{
  "hidden_size": 64,
  "intermediate_size": 512,
  "norm": "rmsnorm",
  "extras": ["local attention windows", "normalized values"],
  "weight_decay": 0.035,
  "dataset": "wikipedia_en"
}
Each number is 500 + 25 x the weight over its row's rms, rounded and kept within 0 to 999. Layers, rows and columns count from 0. Numbers have three digits each. The size before them is the row's rms in percent of the matrix's.

# up: layer 8 MLP up, 512x64, rms 0.212, rows 387-433, columns 0-63
# down: layer 8 MLP down (transposed), 512x64, rms 0.193, rows 387-432, columns 0-63
up387 104:476483492519491466504525510526460535498515489469513421457493485480523508510502520504503519511479514475517556518520551537524507518443501512499529509493502484482498482474479535463462487501486510
down387 110:492521495520550521518514488478476543485486485488499531531487495510533449493546498508514510474474512493539508552524496499514512443517528459464489514503500489498575506511514501508477478472513533
up388 092:485533493503498526540464517486506515509489517442506488520499539453475487471537492493545521469515520514467510530478510510483499488477479498547496518528516474518500479477467482442515446517524499
down388 084:540523517467458504495484497491465453510491486498484504506526466561469482509485545508469492504485498521485488468447529514529527467460489496487537516483513484518471505534498532522512504522451491
up389 093:526492464522473443524517495501497514540508500497517498497501497466475451517545466532482509511484489472456525513492550514486527489480453513511526496482485479524486510484485490447484436520499507
down389 098:500478475542523485459523480515472484493470466497530566483500483509485538512524532529543493521528515492495502518450535514491518529501482506464476539486521498502479533543490499493497480536483463
up390 077:493511488498451466522530479539432507477448518493525479503501472485479483501514506477572495509498473529489535509567501516505542527507493501509482500493516520461509489529511498478480501514514486
down390 069:502477541463490558510463520465516509554537494482469531521488509488520510450444498501469502504493499506484497499490502497479500466515533492532521503499471492529469493470508463536464515467482468
up391 117:507492495543489486503505480493463501479538516497469508483454517502455490512532509464499533516484559478492591526513489479495483548506488546519494488499493508490514462490466495483487517493514483
down391 114:527516523515504511519491496510497500487536503509501516507489500456503516494452465447502525508500490491438495443540506486527496530482491526527526516500480508554462439503483516538490533510522518
up392 113:479498478495500458520540556501487495477504500456499479508514507506479481473552475496490467457467503456485517529525503485456537527477477511494495472466513528522518468490511435496503484478498520
down392 118:518512507522495527528469514484511533540513466497534485471504510508490494475516493566513501482518493517510491500502486521505550524495505467487442578522546501508468513489495490515467482508545523
up393 091:445506522521485489507511532521461479479529505486491503493512513479473481469524533501473506445478520455489546433510529520456532487500462534500485491534509496501509486481497464505481494463513502
down393 082:491453493561490533515478487474514501516489482513512502517530511508536527481535509494473473536502511530476498479467509422501499503504508520499458513500543493497505493478500521456509492444458527
up394 128:455506482506474478518537497498524478484480557528501488484517504483481505503523451452516531469489525477477510478517495513502508553459485501512514479523481486462482441450474512490533512497520517
down394 129:533481499556510502501531499520453513496481513523503492537488451478562461510538490490487496511492525503511470476521540511503495501523504482466474457512504467499501482457481525510477499460473548
up395 096:503525501515494483515480517538491474514556548493525461494488482482505534471467503494516515508500506482522494520523539460484516475515457486508564483481489517496502464468479472500498443471545513
down395 083:467485534518527504479504459466500526506505465511500479466509539470481523514445512466519524544543475460490512479540516498495512494544533506484516540487540516522525511484531494529509480494524485
up396 119:502512464496502495536519513529527496519498562466506427481503482485481512523518489505542539542540501508490522525491494499478505481478488507535485469504472495554473500499465518485497445505513521
down396 123:529468471580477537490496490526521497523491447489495508512504550510461517498526495486476534549518475503534496473503488496466535476520468504496478462509513530479503478501541477514508497489482509
up397 086:480507453515525487496505490535533474480517520489520488442473486478488459472528514512549536501449521459483555489533493480491518487507468532491498515484508486523504482499449521496494524537491501
down397 078:507488500425542516475507518498513546506514501527537517512539509507491495453435520544486488498476515486534502508504473506515474549489495514520499487490486499488505524509545512514522448511535505
up398 102:489470475541504471541496522531506503519525536508506480515514423503458479483506518437480497466478497512499506509544503487530501468511499491524514507521479467531485455499493519500490508468534465
down398 088:489470512498481516475517457493468481485497495473496536476470469515523498483513498534499487486528512511500566448509555478497493534520468494502496559526489525476478522485463511509536497496550494
up399 095:467485524517512461506499486512497499464524501515541500506492494482486488546507518464500478539532548486491532482460500476441487511488493526493535442515487432536502500468494486475507499476490512
down399 091:529522488508510537497486483519504479457496503487497486532490531501486482480460530475471524485515462521517513486485461508531493466531487518493486479458503516494578476534547535497480546477504516
up400 103:479516515544503470478506505504513492482489553531502465504515449504520494523497506520493458492477496476466515510519518497445552510492494502504564510476486470507453494527470498496561523520505506
down400 098:504495471510511487498516487521484501488433502507557513481469504506502514485518476512519490495539522454523480522479486510477455538561497473474476478472460489478486531505542482455496477519474494
up401 101:465498499510548493531518493521495512521531502471508502520507498504485468488539505507474482487470503504497548513457529492492458523459478557509490466476425496526495483457503465482510476479518486
down401 105:483504519491554471479538538532505467485466483493503471486493469504507491495501565528535523512533478555488487483528496517501485522522500514533519503545447492483473514504461492488517483504537499
up402 098:472491528516504510505556530514532526491547516500511493522484508487486458503479447504482478509483525523510479498545470481459508514493465499478503455491522469487491481490507492508567472524490554
down402 080:486475514528498534466453495510514509509472457486533518508530510469502519482467427507469508485476455531497457502448526495514507468483493496485474481548512492482521485511486491507467510516488463
up403 095:494484477511535489511540510508475488508525512472515492535522520471507465505513514483552544504478473509519542468494507514477456515468514539518527439478480489547506499480524496460527493477520532
down403 091:522533506506460525538480510490501500528502531535520504547512480510499485517526539519533514465520493514498510462529461494545474491506485493538541500528522499453478571519504515505509508527474517
up404 090:510504448520485469495547511509481512487518487530486497518467504499482487487557475483512444463499482512490518554518483490489537531532479488486518507496537495515454461510520449489479469497496529
down404 074:531459504510542479477490510527504497507497521485476512509504483540524467496575536491492485560528473483520527510481460533513507495467487495529486519483518546491510502522519523466528536473519492
up405 099:500432483521531475523507500518472510500548490503532510513512481467491493522508495467496511499489505447485520494503512484503495542468493495560510514509504442503507453457515474445493479530488497
down405 095:475516473502496541500490511528525524499517530506469553545502559512497533505486528480500491532498495506488462467526462503532484467480515496470518552482548491511532483516487520515510534460490523
up406 079:504475548487461521512503533508500517518485502474476474530525488539493470487542473469518508483489495515486494524488495460518511508467499525514569487445488466532509467493487492492547529509490544
down406 076:501484529472472453478473506490503477501460504502491469487466509529476504504458513470536502448510500486499471525495516491500509496525494456498482555518476549464479546528521477460520501486540499
up407 096:485506467543448498490531507519492523503515499495544441467474508492491488473505503494538497491506483466515517470486497484504478473536503516503545521467490489561479456531484534499489471531468522
down407 088:480541552537532520484494468487497502489507514490470495508508496487514526537525501455513467525506491489472467500472486517532446502510523500507499446485464481452525542525506510508498542499465468
up408 109:496483494497495493487536535544488472496477517527511451519473484468515511557508491500557548512519499479481509521507509478503521512518490499545510465451499497517461501515471523454524511525474541
down408 094:490498524520490508468524456513507507494538509504469538539530498467526518528512487509507456557465491468494490513467517501511466502502515462500496449513563512495507541523516473477486516475531520
up409 109:484537489499463468524522533523549488476501539496502494466470474465507502500519467488559497541542527497525486521494539505481514489490501495495503476484528491463474478482473490510463468510446528
down409 096:550523512545493471498475474492460501519492463495500499554517498472529541500504516469511473519500473462512438538484475521496509506503522476493499458499516499521475523446523498502489486481452500
up410 106:509517520521533468534488499547481552455522478518546497485533499489508491510501492490518489487536530471483487521539513504477533527507462504546553458469483480518522479507472500468515498494502471
down410 108:526505525576479469526499485461522524510495494466473464507506476482515492527494497489523500473452494513499483487503500474518466499511476477512528501555518489528513547490493475464524472453500459
up411 108:486481475498535489499527498509480503516548491463529488510534510486469480489541499497525488516526482487529480517490523498498527543472448498495540436458456472525479495483467522487489514483473537
down411 099:506510482559510493508484476494491551529503440502513457499521474514522440505549511524505489486507480468519498504468516522514555476502466478481513496512472481472499531507512540540498485485479509
up412 107:502543512524504457529512525518483496508531538465514475513497490494506513533513503520520491516520519488496527504483484488485516476476512527528521462434448510535512475479511490457477433477497534
down412 095:525520523478469485474508464444499501506469556512463489505527553538534505543494535506492502514506528486496479490533494487473486458561497470499489469508507515512535460494489498479472484493496491
up413 102:459480471512477475514561528475507494522530507509505504466494492505522496535541492511530541511527527509530493527512552470474477493479535540524477494436477469494489495497515492470482477491485525
down413 096:534463506462478487512474463496512510496501524523503513474542506499468529493486507549479477495535522463480447485536514520501454514526505488511507516543485503489506469493470461470473521481549529
up414 084:493510478552537511473530524450488492481509490476491472506489475475493522517518531503540518439516471502485501484501467465489506506479461531537486492498500464500434486533481520495530536488488505
down414 086:507532499469479507531471443480518483516518493475485469474449510507488525482481469486506534474520496516507495515520501511501538496520536513509502432465495529494514506476514551542556506510521479
up415 113:527480473524517506548531513504498532509523488477505503469442490443485504502500493479500476468479503514497521514547496491505479549494448478531565504516466490525462492498477500478539510491500488
down415 097:537500530538550543487499493529490511535495481520492492488438452475535467500496497511482468473531504519485497472505501529517484513496518495475489579497484500519542526494526472498509485518476492
up416 100:484468475533507469491488511513534537493481525482503496466500469515473455475540509526544502517500497522474524516530465501515507572465495539493488484540485492453470474506473506472498481485488522
down416 114:507475491531477498519478466511490443484490495507516507462512477452510531526521466520540520489495497494490531533488480508491470460498523524504466467548505546470495515520520516499512536524530447
up417 069:477479527487470475528499476470546513472511551479502497493505515479466529510497492478509530493505546490494491533474510485456553464492509499508526496522508489515506455447475497480449509532512457
down417 076:529475488504506504496516504496481432521482505541525517511527539530530454483524523490486472509496504550506486484509514526547453504500479489482479442488501481476488546511527508522518532529495530
up418 095:478500488525530475499483531521523492439509519460517506486458472476427449491506508478494533512517529474538495495493499481531532534517473533524527503503489475519506486510477502455483520497507522
down418 084:488495472474502504490537460499548499471494537507471491471478481517502516522470538524516468479544540524471502473470497523542472478497535496507498553496481519504461526490466488480509462514491460
up419 095:517514495494481511510502507493532483472505546494475472471451466443479473475514458524487542482512489507461492521497482469466504491531475491492548494510487480479465485505471523451542477514525520
down419 099:467478515604498482481513489475495489487455474526476506451486477506533520503497492509534494513508507468510515515501505502520493516519504470507520565512477491489471529469541516535491495502489492
up420 098:486527478527450473505500496528493482513509503460521458469528464488505536544510504514480513497512485518455517504512526477511516533472489543459527492501508523499506445562502461484482471513490509
down420 091:533516497528476524529489458502555488518498527493479517525479531483512541462519512523510546463532504488518493521537499517493523512521503493456507453489469493503454504490480531553534489490497474
up421 091:511491458533497528514518481519505485476518515460552458511474509488458467502492499507575509475457493499521544506514493473508484515500509514509504486500549481504432475512472530497500517502473503
down421 081:539518446530491474492452514498529546545471526501496507485523520527479494471498481520464481480494471518487478503489469495487492524499490474518480489434523471550542476494520497504508526526502475
up422 092:532483465519493521488542540499507478496492524489478434518483487484525466475507494518534510511501492520483498492521524502475486583438498505490503497446507467545505487490465494510490494504508516
down422 093:484509502500496499530488465492557526484493516506488530545511497504510515496553511466512485461476496477524529517490509492470486449515463514517504441539523482522525545477529482494491490451468493
up423 102:505471461512544499555512507511499555469526542515503491526513501493476488470521500516474519496459545476512522513538527502455452499492512526502517475507458471517491481489468466482501503459494516
down423 096:481514488513530484522522509507474500501532464489545519485454501459589498531493527511488471488486479486466485502508531491513489523501478496479505581520507509489481515495490538510516507510521533
up424 086:488478498498508487510491530561503481483483528529504505497509509484495450477526531499530528487527525469519497525502467471476498526466543506499519456521490487487503508501457481440544554495535494
down424 078:511534512536489495499501500463490545477483500452505485531485461517505470523509523487464520469458473522508512509525556504515500503509442509531527501493489465485510518532502481495469541438498492
up425 097:500479524550487499471502525475505485474508549508501520466469476517478484505511505471483506484546530484518552507557494532501449519475507509486501511477470478525455484513480485497556473490484519
down425 091:485526537531527536485461490485516509521504481534497483478468504464502509523512441492504536517518518516480545464516544487520500524506497483487483516496540504514523537462450499490545488522470472
up426 098:469462522539509484550476499520545522461519473487511476497508467454462476488541498482463507512495549464527529493524501484477506510507473554476490503474496516481534489521489462522502503484499510
down426 100:500480523539466514501506486492487523515456509511503416520506481529504489514440472493510483504483504477489466516516531523518525467522501502524522538496464488491504487493513533510466487572508502
up427 103:501506474507472488537506501487527448499528495472494485474523436535468492513496483447484519518531517543521536518527509496481507511475466514531514478492477493523482485527457526472507501465486454
down427 094:476499434493486457534495538467533476508510470490495516474484504476533509515555523506444492485495467526530463492475513534519532490488460500507513465508512500499470470495505518501516531479469524
up428 075:495529506501518485521523521460535482451507500481486517476490539479467513526527488509495491470485514510463508539469495479467478483511515488513518489513507491576467502525430502478462493487504466
down428 063:490488493499524509524479499485494498532515531497552426490521498506507545468482492493498533484501463511497498512504531508512533558472458503474465493502527474445451495485525515506527522496481479
up429 106:484516500511514461514487538541474493469512558523486486493506502518467466476515481455524492462528481467482477502506549490503435526506501494535497494495505476495484452505450488477527486525508485
down429 132:496509518551508484489500491484447463481464499515472531500501493502513489451539544513463474533478508553493462497472496513550438514525537482495493475523499505487522498507494473478472507498512492
up430 117:505516472517492498495548568517542484517520481480511441464479495473486505487522508490512534517511535487518503517504518508533467451454513495517487510470508481522473460488452485483506484516472526
down430 130:552508509537485515521490491482487502509477543506476492489508467482528501489498483477487505526474502521525500522489534528512443510472460485480512435488525446525538511483513517488477532466462473
up431 093:461470495510537456505502528535506500531493485484511473472470432483471502495535506517511501479472560542489482507480530526533533526479476544512502487494491501456493528521487472495526489518509499
down431 094:515497517458496517512505461483488505497516475511495463507501498507514498494450475500538508499516476439482514532497460466491537475528546469518527534512491549536473504496520506518478444513539497
up432 093:455507537510478495525483512516477520469479539495476497503489527497482460533507498439498474489544534536494494543489505497486476521452485533489494488477459493518537480500475512498519547463474517
down432 088:488527498489523496458541501479523518493506498506489508493504475531472489458487475485547521474520482464513500480475484486500525481549479503517500491544527519446442500509507447516460487508544475
up433 103:494539467533477494535479484526525471508518531479500449465440490500528504491531476488509465478499487528553494547511508477466467491480516534491521499499496504514513487525483493500438481490479514